config = dict(
    norm_place='pre',
    qk_norm=False,
    optimizer='soap_variant',
    decay_fraction=0.3,
    decay_shape='linear',
    max_seq_len=128,
    doc_mask=True,
    dataset='wikipedia_en',
)
Each number is 128 + 24 x the weight over its row's rms, rounded and kept within 0 to 255. Layers, rows and columns count from 0. Numbers have three digits each. The size before them is the row's rms in percent of the matrix's.

# up: layer 2 MLP up, 320x128, rms 0.283, rows 213-279, columns 0-63
# down: layer 2 MLP down (transposed), 320x128, rms 0.267, rows 213-279, columns 0-63
# gate: layer 2 MLP gate, 320x128, rms 0.3, rows 214-279, columns 0-63
up213 094:109128138128137142109132188108146128134112137121129111127140127167155138112156134121123163101126125129138077136140113123118133106132142126100160112170150120166147118079109135151130114124125139
down213 100:088135107096132137150122132104164136121187144134089128127156107111118109093134153085139146139159108133155131124165120125163130153074143149128098136159138146119121089127109131117134173178117090
gate214 086:107143128154125077181143137140141110107145109130100134143137130127107138107103111160131131135146114133133160109106129133124151114139155116162153119097154102174164147109089104147153112132137100
up214 091:105139122128157078120158099152124131170114145112100133101090123138114157107115120160117162110139105114128146110137101123137112138152143189091167099100092131149176134130115130071104108173139148
down214 091:131116128117158124111142080083150157107117132141153123131142125157171126134141146156092096136096115166138085113068077099138135124102165143125118099149141133149125118114113102153155154161111078
gate215 097:132085128127138077144136122105142136174107166139132114154131144104108088162113144105127130135135096126119101106134084111111074124131194105128117148111082123145152129112102115158146118146089112
up215 097:127155110148128083107137149108106096120133096116107138128130085129114144129123110107174144160145165125152154114153135156137155154112136140144154114137114132066137147088164125108134136127155189
down215 102:131054118146110143097137148130146135132100122142135114132143094077120132117148131081096148108151140105120100145104160170125127132125167099155097119124111098127115101135069129121109116126123147
gate216 101:174135107110133100157110128141144133144051150153125114143108101122145148144085171087097132114086156141115123134121083120162119094131115099071129124122139098151144161129138131173079141150132114
up216 104:127101159156145126119156115182069122112129099127142125164063127092160120086143142159157094120097128159135115135129109133183120119126157134148084084111140140180147139153107149157093157114142119
down216 099:078165094111176094077122122118112161145132136115125153098102115133133128130096111091177144146165107118107138131167098164141099111104144141135143141113138128120096135161163138139113120104072143
gate217 093:132133115112142156119107179134154118127114119175133149159128091148175123179139069155126120139130189147118111150115117129153093174111087075109128132152118168107145126091116102175125106133136149
up217 088:128085121100123108128153133099133160158122130142128115180155145111120110146093153146127187139126175150125122127104131058149170138135084103140126146147131117093119130136115156158160153087136111
down217 088:160083111095142146118090128152135128161152117129110130135105154120141141146122124133100126107143134135126147143148093113143144114133093161066121185143096139100151076077137131126152135131167156
gate218 098:168109128142080134142140132127127158111145112127087096089137104128112114175173123096130109139150121116105145172142110134133187106141099123110148123115090131161100164128122110159128132124127114
up218 098:148130087102120136099123110097153117131110161140134091153120120120154115099164144103096145115109124078119138168148140140097136119104116077128090135143131128123153092125146125084112161102106159
down218 099:142140150125129138134164122172143079091123138158122120126138112101131128182132116149176140114147122112135072077076127120150122104154134111103098109120102142140112124102121113139109163094116065
gate219 119:111115151116133140118133204143126103135127165133125095144139107139144119122150136145143112128122143166132100101133116188115127173137088158127162133162120185141126112084157127106174110100087119
up219 121:115086129102148106170142089106113152112194133087126109180145094077090138146160118156133124144117139110098133121134114115135143137117128118109113103106115156127082156077116116081099146133111130
down219 116:154118114079115132158138132100084164091134155100167120151121115127114121145138123128141133184123103171144154178131177104121098159126131164106119123116126083123113124137111131112091136191129141
gate220 097:144104105168152132090123155181108147107126116116148155171123144139111107096131119109134084155133102131126142107141114149140103126127151092104124135109127103132133110174159073130151104065128132
up220 104:122099073140151136117151134164157112100124117083142148176136173173106120112122133134167106125147131167132128123103082126108123116106161137108123142137107076102120107162157100112120119159145155
down220 106:140094133127140153134119125133148144130156134139120119124086131192118156114153141107173116118168145143150106170121131116131153146119108093088175176125103116137149118103106104142148088128122128
gate221 093:124117136156102162139139125098096061113133142112123091122148145159119112116117144169136151115138102132130139080151146131147129129088146151155134087148156097149108141095102129123146154125127114
up221 094:141118137143158125134108131197127160146139122130154158142114149134125139157159173120117067129143170127113103168158113174131153102157143132149117146118112130132154126129153146137125135116126114
down221 094:125107149144153142170135116106147139139109139108111050105125145158131121134101151136185168118149136096145128125176120117150154158125116169131194149106112133113118113090137114097151175107125157
gate222 097:125166126138123138119150090134090108149143131133134108123099141157162114149128145135114155105146117160170134153113133151169191095126123185139139104127141125179125075119159148129124179117140141
up222 090:104173130175146160117182117122113104149109094165167094140110120127158109100109119109152137109153068181116125144121114157152140128093122161139093100140147136184108088120143130152120132171140094
down222 104:117114123104126132135129133113136125160149105107123124121138196121139136170118150109122180140120131110094132135114123133151145109082119110146110151124106116139103130105146110150134140130136181
gate223 093:100137081145116104153160132145139155140130148103107132106131151115144148117057084112098125083110108105138141139159123132138080123088115122161119158132119128148119161153104110090157126121125134
up223 089:128155138171129141145085123075117115110164101109149108144115110131111142121156099086134137121114101105096095144139112084112110126151119120138144108090147126119125112139143151176156182154103119
down223 092:174129132127132155129119138107087131136154112131157165185144150113126130105137133123118155122151072149094127132120111100107148137148121105126143121136170101140134118137120122123140160182101173
gate224 106:130128172136116153099125153135127129120115140107099130152146110162150139108089150121152091094115144145144097096155095177148193085091110133138112154107131133184161118130091153111115143137175137
up224 109:152118146117125160098125121084155114129103124062102107148149110119126100081151090107087090119110153108107137117132145118125182118151107108126152147134098124177115111100119141096124121142133156
down224 100:170105161152151155127101148137132134094106131166120121136111150141125152125132152157135137087121141138112119105128130130130083147152117119140111148166106115162181112157147100136094125122140112
gate225 087:108118179151148141120118117147137125136137147116114115125106154119152107140118146140110109140126120136115120099142160127139123140123173147097107128076105141150136127112140097176157149135167117
up225 092:113131129113137074145159150112105155111081124121118107119136102097103129125112125118088146173174142155093129138134083143149129134166052088164133129122078180153135127124161113149114132141124108
down225 087:139157098125120087174108123123065108143093166123114123147119126083096118113122167105136126155150101169143111116124170164120145094126155070141134120168150139157116113120091131136145131122086159
gate226 091:098143158120118131125143115126091150111117116139107138112109122152123179116105166068131141142129138195147119091147132132135143153088099150136108135142111134183136121127127088141200142130172117
up226 091:112087115096120134104136142146165075137133117133091161125106129086138113126116137106139148147091148119083109125139151161118108155171124113109147107132146077091154113131102105120129138121081144
down226 095:129118093135122121087153167101140172181139121117141135154160103155186130105159118130143075071115100128129122116132112112123136128125131141102109140151120118128132118077096082151121142122127155
gate227 105:176132192112185102118128160133094100103108150106137160150147173127123145107126128123068130119136131146159110142120133117131097185175148118121149154113124158093127108146133104068104131152127127
up227 099:175116133136155104148144136117136141167105135188115150132128194091100080128126110121133123130135145108152096139091150172153144113128139126092144122124112124104145143130165134127104112078115109
down227 103:144100148123159109069121128133162128140108045110120118135103130153141102154144125089110142128096117127099173119128091141085100156113158143131136143127176134071138124130204115100140146148130098
gate228 088:084116126156132066140135093138099098114115079117106064104107119117109102170137153155142111113124126115192125112130093154181115151122123161132125140118138101147089106125102120156166121102180165
up228 093:113091121158126141108130101168132122090092095142160107159151121141115093175107119148117092127123112138164123109145124122144122118115079147139147148116123078144101112131088113092137110126118136
down228 094:167136122143132138141094136119157111137136126156030145105152114138106167077110111123130127093113160112070098095140130129144130116141112124102140120139133122119127148131122133125126143118126109
gate229 111:150126134115117116138109123130088130171137149114096091101175114156107127126113113081125104109142111126083131154154149161134156110119102123174128146155128155142148152143103144137118151107140140
up229 104:136166115126094142100129097135085127138144169110103097128119121137136151152116148127160128134138112100137132124126121128107075122137150136126124205118169116110146141123147125125103167116134125
down229 105:106092091129100147149094119144123111129120144073096110116106139120141124146102134155139103148127130117040132137116106136145093115070165135099138159128140149113174127102127122160113177148155153
gate230 097:129107114145118154135101077138139137158158140125098135093102115165146137134140150142100095147123099095161141099106094095128146135137135156100119164100142132122103148178156127124104165155107095
up230 094:141088093132134156130131126127137104169163133117104113128124109143109103116105152150092121160078101089132136128108121128107134132096160113084117131140142155100115120126169078125119146169136087
down230 096:127149115115131131113148168120135127163148127081111121119141138131149090144176128123115104124129092149116113183105135117116115103141115105118125128113196108157137126083172139130107151126109120
gate231 103:108125096103118112094120115118177165147134155143121137140154168102098126118141091165105155140114143138112113114136134086158169176106070086153090143127124085144142144125145084097136127159111120
up231 102:147116150123141137105083090123110115188121147089110150166150137153084106114159107123147128141163149125160110132159166092100137136131118127117121108108085101109154108129141126160130134123160101
down231 104:149173117146150102109104123152125179142163146152170127129124181143095169119153154137123133133127141139127129133092141137141097123137103143134132121119155102145127138109180164121150141140147150
gate232 109:148152133176139113087134121122106074115110116132127132110161151088105104144125122149136130101136184139149089125128101163175135138122129102172119118147167125110135122145124158144127142137121196
up232 120:154066133088147128143120131141128138135139176109181098126160106110151107121128114118128132109157071132112110160114120143105128174189147156098147154106105130132093128107142111122143144142166097
down232 113:114107135103108118139084121132105129148125170098143100128132143135136143141138088099122133143120114138119129117097134131116135115165082157083136167131124124128121176152078112118166084172123102
gate233 101:111125136150179184090154118139109090100121140115169152122148147135160150086158089144107109129121076122137127126147140134123161186113141147141144116117115134099103138111092090151157116117156138
up233 094:111136149151124142150129081195119156126152122178125117121109107139091093162134140116117111142141152127129140111089089146131128157108092152135116174089141053129147107135124138147128153130150113
down233 095:117124190159124117169133135087149105141123109104107133134113143120136089149134188129155148099155116115153140121121151119157151123139123138129112130077181097115117136125133135127120118136110117
gate234 090:132156142139087091080129114135166113152143106124115097140081114122140172105125108109126144112167133056148117134148126126154154130104121167145125094090161138114131103143120119126114125127175142
up234 087:155119099149117135156150132136143129057124104136154133110081126131124132134150130157151134131105134135116191162142148101099115117121156097105123130154132138117126088100156129141105142113152128
down234 091:120131171169120163141155116104126167102150168140135156086105147181095116140144109134148091124133144157113107140099150134130132115086104128142086115154138078109150127128163156190141114117126130
gate235 089:117121109133164142141096155133082122113178100112129130166128126090134107120138071061159074141139100147130121151158104154114132131151091127137103126122126147143208163119142134120103125153105139
up235 092:146118130118142152122105145116083117140141114105151167136112140169127080134097068079132098134138107166084099126110074145097137120113057145144133123149129187159112145168119157108156153127126119
down235 092:145145046120130144118126086131117138091116131096138108149119167116105131126178171112129091120134149135120122112124187138151124146098115122102117152100112130104145173138121124089157118086107167
gate236 093:099079132130090160084136104119106112135112156134120106127122111096092125110083142108104155111094098143106059150102149121154153179129109118143110136101119121148129156103163140093101116138125119
up236 092:122141149167193109187135129106094144145139132132139115144174156115121119118155155145149158143111153090105144159094141086116137136135109113164118148117140102078146113180094137101098117116072123
down236 092:156131107111160098139146125124130131102127110062119141085099136130160110139137141137118104158145100129156105137165152120110162105124160167087141120090109085119136127122097130118103123147138146
gate237 113:132092146156130158098105113113109161166095165100127131138124106110146175121101131141148096122156127133127109104168117120122155134137092101164090134113083182120128106092133132084136128134127155
up237 110:092166115150124137071120151106114124152133116123138067174091109131136174155142105134141119112093129150128127074132166109112122119178113108153094141151094138113121133116144154145144124173120144
down237 107:180112100125137135119120138125151146110108102124147094103139096144149129113143132114152146116109118144127130127132149138127106136166141114149161128182116094114156131138158141123108152144077147
gate238 104:129121107157140117103107137123134156136140156166148163111153118099094183107097127135099133125161121138171081126121116132071115104119185135140136098095130138134102128140156122119159152081067093
up238 098:121147160116141152093121077080106100101167128124122128125118144096120089138149134112122085075159134166144106091184140131141155113112150158123161094159098144111132152131155096140112114136144143
down238 101:111097126134159143169104157129138143131111111149128108093108106130114159102123123116119106099064127174123167142157143173125177193112121161143191127108105124092149111134129129118153122094088105
gate239 108:135158064104114143122101145131145134121075123136143101118129134156076182108137114104131175168105141099111115119115138115110159121135118124136085142117118122122146063135134107109134109135116127
up239 101:111150190162124082132147157142074139123126140097135130131099165141119097116141124130126144133103134101121097081165151125130138130123100140114118084122123100114122138116154124132126150167193169
down239 104:106154129110133152150133098147071121157112147133151106116099088135120142195131125108122165108071110145093135120102118165145157142104121157102093107117117090133197074152152133109116088142098166
gate240 095:158111155135112173122134163135169099131138141134136160175138104113101121124119114134137098149093132147101113152141145072151109116112142101118131143112112126186164116081105074118135162087140114
up240 098:135205113119112099141148108156125109138119108111127132162124156133116142143155085108120141168116137091136135107131107120110110126139100156147103139097081183098137101115120146110123173107049141
down240 099:128121104107142073110126121150093152119113101171124118132128114116200155110152138130107145140162121095141125090138142123070122138120111126085096139118085129122152145134140194151131138137105130
gate241 105:129134110121121108129113162125137109147153130141095145123119131111134176126125137116168150099102090139161177127111107120130150146145116138093103085105113126134121091181168122156154113138121148
up241 103:094142111123162118095139124155107136162106162126154120129142100111152143151105141133130122160112115101127109102136155176080090081142154088135102099123119140112115123132178128122141134169130119
down241 100:098115127114112122168173139132119108100152118114136171107114106083145135133139108148106117118143156135117098146098134139125146174148127089121118106132098077103135063103086147127145113131111139
gate242 110:124126155129091125087117147151172096130118138141112101140184134152088125161072134130139127122122151148139114131123094171096126133120070187111193116164106129137126150181127092117131099122128115
up242 107:117102152157127140119109126139169127101114119135120125106124119101119180157160118153086120095117122135149125180141143124106105144108149150127134164104150134105106154136119112132135123135130071
down242 108:134053112130161155125131121160157120195125114119129117128116118108111124114179115119129142118103130116110095142117091146145126182138105121127058154131136136148120115131093113140125116150121135
gate243 090:139097101124126172144122130126170105106122161147145134085164114128110120111092122124156086099122131118131178095173164112146112156163119126109192156141142152187143127126125154137105150129121140
up243 096:149156132157151141153133093138111114116140129103111103184116158147119133127165107139115116166131126132131117146140116137080156087088137113114140135155138144121159133129128119115082137092131101
down243 094:090093140115145131085164100182145129166117129136117117157089132156117114127185167137113158086133127133083162142127102153100154146116133104172151123099122153123110149155098110129100101120138117
gate244 097:136129114169123112122095156136122142114148126081129168121134134125134117121124116123147143109099130126104163120136132115086195154102085122128122156107117147122110173111096130133151112148090130
up244 105:180131139129140129162115123126108071127112150137091147088161144151144152107090098125155183096126121129125146154148170128124195143132133137146141156132165114141122140146117149141082138175125121
down244 105:153110074146144103146132121145161127128108131156114113121139119140113133145112123123125147144115127127113135138113116147098158128105117112140116113143151131156193129125129114108111098117160098
gate245 093:111098130130168093175115122144129118112157121158138112127129102150123115117096143133139078130159112102113173176127119114117082179161154123120115123088082141160110137117157125113114151123093103
up245 099:100073135121103126080115112089125177089139122119157114123136142111148139118097152101155137137069146128135124070141153129142193148112098113140126102131120106103118163147179157175110130152158149
down245 093:162125133132123120088146121136102135125155094097128086133123179142144144144124130111121091106163144132132139170148108041133135088143137159121169116117165095144138105162138101133136134124149115
gate246 097:130125178121157160114136156121140092133099147120159115106143110084156130128136104082113187114122110154108145126079160144142093107094120123102093120141148112158136158171128106173157161167166145
up246 093:107135164094125135091141154096131129116101106123128114115116137076122109151112099146143185095128106141194147106085098133164136106090131141071139160108141156150170140187125136159160161132153131
down246 097:111156178112104113136141132100118146147098147158142093118084128136154109118107130110120177098089127141095144106116123151152139133124110128103079142131127127156148123176133120121143121120141126
gate247 097:147131154125166166134118149053121146120134154137118149111143113126110136135139132115106151147096155151082126129105094162144177113162090140140105108101104156107100105099115094126080117130156100
up247 097:111126105123120107121133108148115108153162088123154131132137080149123126113118109119146077129141145102138129121162147105107075118092209113120129133104117152170190136144129135123150144128109107
down247 096:120133125157052122126112161154124128113141146103113131091108164110154096159149110146146080098140115138121119146127134109138098135119170102116104124055119121171116135156106156120150111141116133
gate248 124:091108105055163146098167121133127117147131153121138134121126135081129116129174117139121147110144087122183133105174102100126159139114172106133147142122088154152114144138104133119156147142118140
up248 128:144128137194101083111103149100153202120100107134086156122123142152131118146091129111131122164096163158109137134084126156150138119155079131090106115142134106093133108127150148111152106133155120
down248 110:125127132139113116061121107116132147122086142133084119118162115128167121116116167120117179113095175141107135143100113127152116079147135149156098132064090087114126148102096120089124147132155123
gate249 087:156129138154128122149127174105097108099142146125132149107147164079081146131121108156058134120147099139083111120099128127141142100150118084149122094121173170111151133132091091133122122114145150
up249 097:099138150094109187076102132129110084116139089150165134148116114086102094112106134128128093127141142110124133134122109117124111120129136134147152146113179117106138132120109075147055121141100158
down249 094:146115140130124162128107141139144135181108117130119096133153088100120112115112130121106130110128132140108133060097126135182145140112149120141150100146165142121132125113145134148131134170094154
gate250 093:119108147127136139127165153102177139129147168130160138094101083134147111120116077156121188103128141125103129133117108124162113109122118090120147119140100130116088171124097087127113138111138155
up250 095:179097091135153075116140137145134137150134123149172120084107143117118125120113163147121115085125121128106136131161156136124125148119133097126145130134138111129078114151075097090114124119117141
down250 096:164101169109146114135130180155153149094132114149119161128149116102118143125120147136156150090109139135073095149138106127114081197094147129078110122100140130132101100117167119087169130112135147
gate251 094:175171135093137129128131165135102128138120164062132166132152166144121137100133107142121096094116150066156123139145114132160169132182124161188109139147129148097096118142138143095112106133150143
up251 099:182134114149117148148151140162123147113129155187135100162096087103103117142088173120145144117140118155079095128145169142104091096110126118083160132097124124167103118113116122133123103116123146
down251 102:139152136106136158115146118150158140149118121111127156100122124148094150140156166120134174138101133115142109080152123124115119061126120146158110104093136151104145143123098116116160095163106137
gate252 102:115136134124123169143150137120115113139108144113127129159090110117091108149107131150153151102141144101112156136108090143081127186129148136124120127114110118138137102091106155124150137142139151
up252 110:103099068135168115105148131112129134127113145124106140101140192159136111126089128140145117151141120138117154128171094117099159141130109113154111114131139072124136128191092134137152162098127129
down252 111:122132091155114152109121135128094129193111147126123142139117142107092152097128100128137139115152156157129162119127149152163145141107168108110136093167157115127079147142114160128158138093142120
gate253 116:111110143110124103167054139115092146125133120087116160137087154152143116093148123139093126106131102130098145091129152099145172110103145111147141163136103142114128107112126128109083144136151174
up253 121:130125153160113138126115147118114165193083127113126134155084121091156165111116110109099128102106122123123097110075142140132169149118105115115127153105138124108122106063160150097122129122164156
down253 103:149148130137144152094144122119138102145125076142151131154129195086130160133094118141130115121092146161142137151107130108124150102106152118151114169136123111167168099133158100155111124129098132
gate254 093:139072096100137118135165143132097153128143121119131078124120129098135096152119130137099142148065133140143143119105145130138159126137144130151127131133101133120090178127093160123166159141114119
up254 094:111167171136108108083118123109129124154132137158121126093131112168127151156101131129184134153177163160134109141143127137065153133152147166143145103152139132158144124104153123104077098130132118
down254 095:143145155208156128109124142088114113149116152125109153143073143147128132148167122122132142147099121095123080122098150139116192121116145112161120123103124159123132140129146128152133104123129075
gate255 099:133056144135136138169106087136116164092164120110123169133137082170155130132174101076111112175143107106145101139147134147128163120118128132138121120163124101153108114112126102105138167109091115
up255 096:128125136130044089133140164122111175128096125141116103078140127140132095178145123117134129114116155100109121137157126141123164100197137122129095157134133125115112156099166124127121158146124132
down255 095:115127108134155117140135121151102104099136120164130137120137141152109176138064103128128092117119149125124121120108097116096113117113117096120104096127141105134119071151085138156113088091130118
gate256 089:136103101132148151100121136067157149138093164105111122119130142165117133087116119159130119103089123067115145140138168074132116105135146148160151190125092126142073164157107131124124159095122127
up256 097:125163114122128113133152145132078112147154105140121146106184137120155123130127112104117112127183129114099121145128093128158149163133142116130080115155148129116144125115155159137133133133143136
down256 096:111137107166129133063166107140104140114176139138141139156146131106129136130095107124136151113170134129138150136163097160114133138130151150079096107118162132122177112135102143157113138072122139
gate257 083:156136099136115105082137126112153113118103127110148135121157093132144137134107133105156150153153129119165060124098101129146094143113157100118140084171170097113138117103130106141143187147139155
up257 086:147143126149133120121140182087078159150106147134130127092125093109103132125135132110089079142086105118116132162148129117207142144145140103144166147166121155148101127108107147132120091097118130
down257 097:128139101122157125116126136130115177104096166184122132119121119121142151112163120143144139136106134136107119162152098094142159145107128114100120159153145100139132145104077112122151127112110155
gate258 101:118146115156142149125140126117079096122113144155126109153068112120136125099120122134140103117100100132140134141147078148184152144120147145161132122154136134156175134184085184123156146145139139
up258 100:161105190166152111146126134133119160092139146125148159132165119137123146138111125150137128123122127085154125157126171116123092112135145099161138168097109091139117114123076168133154149136168140
down258 101:127112117138149127193122119176127128172102143100150123110102124155130146123132114155149127123127151141149144096136162110126150143129111131172143133167138116097103128113106118103109127102148127
gate259 102:174120106141122076146090154119110193124162127132131133142146140112086103131121076073152141117101139159144150121171188120107176159087112127143132108120125085061093122120088154141143127148122135
up259 122:124106123155120079164125124137109107125145094119135106094121111144162143138088156161113143122116125121150137107122185109112122147117142149126092159097140074085108121132100102121083097139118130
down259 105:127129112124081104111159114169140121129183102120128140140093169121123084152140073065149098166101126118079140172126132123158114167151118102152110135124116128132079165103135119098153122137105102
gate260 085:125107106145068157159104139109144129106089118119161109142161102123144147156119101104168153116130158167109111107081143123134111133133144128170107150120106136144123183131130122133084116098109160
up260 091:124178112124120107131118163133149131144175112131142125140125128117117183116131134146130117121102105101113157134140131121145137141133149111108142149121143152126078106170161120121179137117110102
down260 096:158156104120120173151128130133160155134186117122091098130120141177131108118129152146155116155136135174168123136134114134122143112079138135140107128087137184114093118134104120157109175102129128
gate261 101:101123114098101106112124142130133157120140167134097113136137103167150121145175111120118148141130120129147099148134155116121166149099140147114152144142111174120118118124111114063115124102118140
up261 111:118164131169122123118167154129152078105131141100103122128157125143103130173090154128156193142118191104115126136108129102146124129133097129110116135149128097104104204121154136129125160117132133
down261 103:127150099139117128090115150181162138115110131164097100096119120127145108181133155157093168081094127139128128120115125092139159120140126143183084136180129140146125140117143159123124108158108094
gate262 085:146142140099145140132099109134140127114136126117160116133120135152109143139124078168147118099138152125109117110112084125131113100136120104068163086138130142087110137146133152151112164130119160
up262 089:135130091118115128142092159075161115092183117130134126180113129119121123150094121157135138160128146120105108113109123103105129116056120094122126164159105108136109145146101105134119111120114100
down262 090:145095120115162181130150149134121085135146113078142102142129117131156152131148126192126096132114078102106100148105099120099088103130088144082127162065110122130100112169148137149160137146087110
gate263 090:137090138158178129157120153182107098127103134133149188103128161151139144095138141128128125110124133137112125121141132151159112139104116131147130138133093099135096155163103101163167163123149168
up263 094:158111154116135128142173160137171108135150127125158170120146177125086112079132108109103125096097120146099133131139124147132110140100096124129120123159094118122133144131121097102156103112119134
down263 102:107068111125121115094131142179135116178110120131127146134118134164136120137127134171160163092095147100123124142142136129116127146127148085105159140116107121139136152135102128151118099109152157
gate264 101:123124104081091139156123141152172140144154129076134139171122106118122135107147144137142119121108118115121118139146136091078089125147136156160105128122110136084127094148132120103157143147105150
up264 098:158102155124151105125119126102096122126097135144122139100129147111105187129130150102158127130142118134134111099132091117137169113132149180086124149123128090132110115134153132151130118171142095
down264 099:154111142164125138160124149155131116122094135135102161094111133106122152141170132095149123123146107117151118115158128160147138125135096175101136162124156091150139119107071136149114169112144093
gate265 112:176086102155174130111075116111130145149139145110155149161145139142064116136138133132159131146112142123148117094134141094119121116127146124079100156103088145116151158148147130105114142117115144
up265 112:145076130152143164149105163121093126120105148167140117143148129134128146113072141119118136146162146139132105111174111133113147143078103142178154122146137112142126162118122109114129167112119109
down265 108:097083164136130123079136108150123134117108142128163166135144119128167145097085141169145158143115135109096140104113178134132144146128151101107105163128117155124132174119142137147148118187121129
gate266 094:135126123139122135111125102084097118127099138139116140090151139081141108151121166152151134109133144117168132095150130124129121171076116118107082106111138138134081147142104144100129112176084163
up266 099:157126156142120113146119099112176133154169119174136099139114088146121141098144088103130143150145138157129117145141102101134122134157127139124131153118116140099138137087151129136151121081097081
down266 098:129071126152118133135144109116152157156107135109102096186095139129157145135145120127073125162110107105131127171147088134123135132167149138139143149105133138127118125142143100095137138124176118
gate267 090:085139137137114169119139135143128177155101091123122124146094114174160173136118158166132124157139124110170139075106108156144141104122127161097118098115094125139092112138118149144154113117118139
up267 089:102125136141129164085137175118154148153193115107100155154152140126189185201103165147126118170157141111137142136119156147135132106118111129136133112171109101116120120172155146112118114132141104
down267 093:153147162141118139139119141106113109110162133167155062144133081112147135090171136134166126189125175132129162158136094112132128167163146129152105140138144148111163120162143163099131153116157182
gate268 111:129127093165135113115127120159105170145119146168131154111147107119112083164106139131098078120141125145174125134088132145125142132122173147145149089114121092131118105112127156100138139128101119
up268 114:113115145103114102170111125158130062126125114133148139118076073099148113136175114126116134139159153172128141100116134134110108114182150136122091166139139114142148167081149090095094158131099118
down268 108:073169087070127131104130151111152144093121119142104099141125132120090191139109155129108136129140108135116088134161114140147071128167121133125097183121168171160127127155139141135150117121132158
gate269 090:133144075118103103117121165138163140124123185122122153084142119136138086135188117147078100148137145111146114131114144137109127150107145079132105123130099191123158083117146089137131104134142089
up269 086:108107202129124134115140128113114142135107095137101103121113158115138161115102123137171105115137127119125134117125103130117178097146143136153119148125102111133135125138108132141132143128136113
down269 089:160112132133136126087106128136140125151121139107097100153094099122123124093118122136124094136070104103136160088157099135116145135145121147103134121152150156136125112121185127106135117120162120
gate270 089:116096121166108094163139133111101124154119161083081137127136151184141112102145131097133161100144140131133107145132158122132085142169138144127121161135110166085140139110165166153126171130146106
up270 086:132114114116122147092110160084095139149109162170113106125147116159108143130128098134084066129081132094150132094130122100110159138110132106130146167158135099128136127118129186102146138132140102
down270 090:114173101136133149097134144087123117129122099148096162137154127098183114125141105070112096122100136128120093149158162169120115112131130096161180175073113150092124101109167178116132160146108079
gate271 105:132171100133083171121126120129142144147111113161111146148135128158165126150121129119133163112156081108118141105137096127135106160137117101096162125117117151133120112146128131102129089138125137
up271 098:093086178115104125119149099121123188143136161099132190126087140121139135139150139096114080113123119146153160140105109108131108104135118126108106130073114148136169163150153146110097128155166156
down271 104:131100121146088121159161121109103138150149140154133141144060141109168165140110145140170129140164126147141124150072129130122092133118130175084148121127166119135172126138129126106118110129097110
gate272 101:150075116102127132130132166145122111159116130126163123095110139148140080142146149147102090117150096120134113149124104133123111142124148131139091141095081189088153130086161118120118135116139170
up272 098:095121115156153151118153139139106112100139154125127127095170123165097130149142133105116166128100089130176136156122156140112142146130126104107150164132118091118161095094138134170093106122131180
down272 092:154127121093148156143147154133129126125121142111155091105135143154112119170141145108160160131161128129133162111117162147122096142148116125129166128098116120158140123121129131166084119131134136
gate273 105:107122139116109156101159144100090158136106125124116111121154086128128143102084130130105127143100134122151097137103135142124141137137106139109129118139081178205163117129109138157148148137134152
up273 106:109092114150130134132110197182076073087138102122141094160160083201137106156132114149096116138154147131118090129096162166131168148137103148164132132147137122124110110099150124100141115100144101
down273 110:089109122116142163173114131183102116139130085164127123132162160156152136136146147123094122131130158125110102136153128147119136090127101131164145106134120123153084125094127152132144128104087137
gate274 097:142120131136131092133126124075128135130118086148148147126111126127171147138111090133116131175105160102104105138140122083084144083145102128118122174095150117111143169126107151098105143166131156
up274 089:147128104096116120117129120152149102160170132144115107114138139145138059107098130098148098119119143123134132145144107108100146180101130155140188149113151139126161120165105119118092103109147161
down274 093:130101072151109162113070133140120144131126133132103085149115125095083122153112115062097132135122142147156158143123116159144138120160126104113105106144129118090119118129114138133117102143120097
gate275 078:153137154153130146102114141115137139090173112156130146097117116148136160100145128116123153132122181123158133145085125111138139130114147167110198156129158137101109130149098212122149161154112085
up275 078:120109152137126156103091145140068146124174134137124130137114136110078115138124106131153117138143161105141111082108114153113170180139083122134164111129140147087128106146088182122117105159151106
down275 083:117173147105150103140158123170128088132103107114166138138115148101141124183094131070155096168054117137159109140150127162116138139121116142081159097136078157091100138128126141107080121131110099
gate276 091:077114141129097144110109135120138110170110148164095101137127103111153176125110082132113137132083156090170113119133137159088149111126146097129104118131125106178113110150105155118134109130125125
up276 090:130141151157125101135136141108100186134103119124108182110156093132113137171128172137141114122138114161176150169165102129145152116091141122115141124139082163143126151079132144096133158165124126
down276 097:158078141123128115087155126153123122152144126118162142127131115176105135141128166141124136154091138152129121162074144091155155141150119117122119129086184156158133157137116124067127133138157117
gate277 100:155158139176118081107161132130162122127125129151133071102136143138206129100124136145112125131088123126183123152121134154117111133121168167150099150107117148139139159155154118130171127161129091
up277 096:123122123134124151153153117118116183128182118114121135132143128126118157122115132168155091139111148121100120112145133109148100121144127089117066101126133088125149137103103175155091138105127120
down277 103:121107109155082132174160162143116161119098109135131126115164084107132119147081157132147119166104104158105113101152141114147123154106147104132089078116110093130123109153142139121124194106167130
gate278 107:095154148137112098128112146155096132103112141113173151101144119122144127145174132117111109111128129145128116151094134139109128119113102125129160120099134170124176144106151126124200140103154139
up278 110:168138124108111139144124102140138090124128134186130145141131129159127106131157100130106157142140153082132144150179139137122120180110133126143124105128115140122121114106121166071124163105107155
down278 101:123125139106091112154137149091167120138120145117138088155083165141112103119132138083155078127125159115122127151131139143124111142101152109117122115150102118095109111110092140087106140139110144
gate279 114:088149115109116141130163146161149128160160130128169127123107116136130106158112133157136128132100115089123098100118110119159114093099100092159122116129116083143171102111095095107070158102153151
up279 117:109174122171118127070138139137154109131150146159118138126120114168121066133141157126109093101118149108128133135128102128123130101099108117149155120141133114094129100176131121148130125142138143
down279 106:117133141150118119103100139138113127077110154149137153125162161126109132131119086121111087109115116108117098149092143171117150109138171160090134135157131156143141135165105129097064110087154093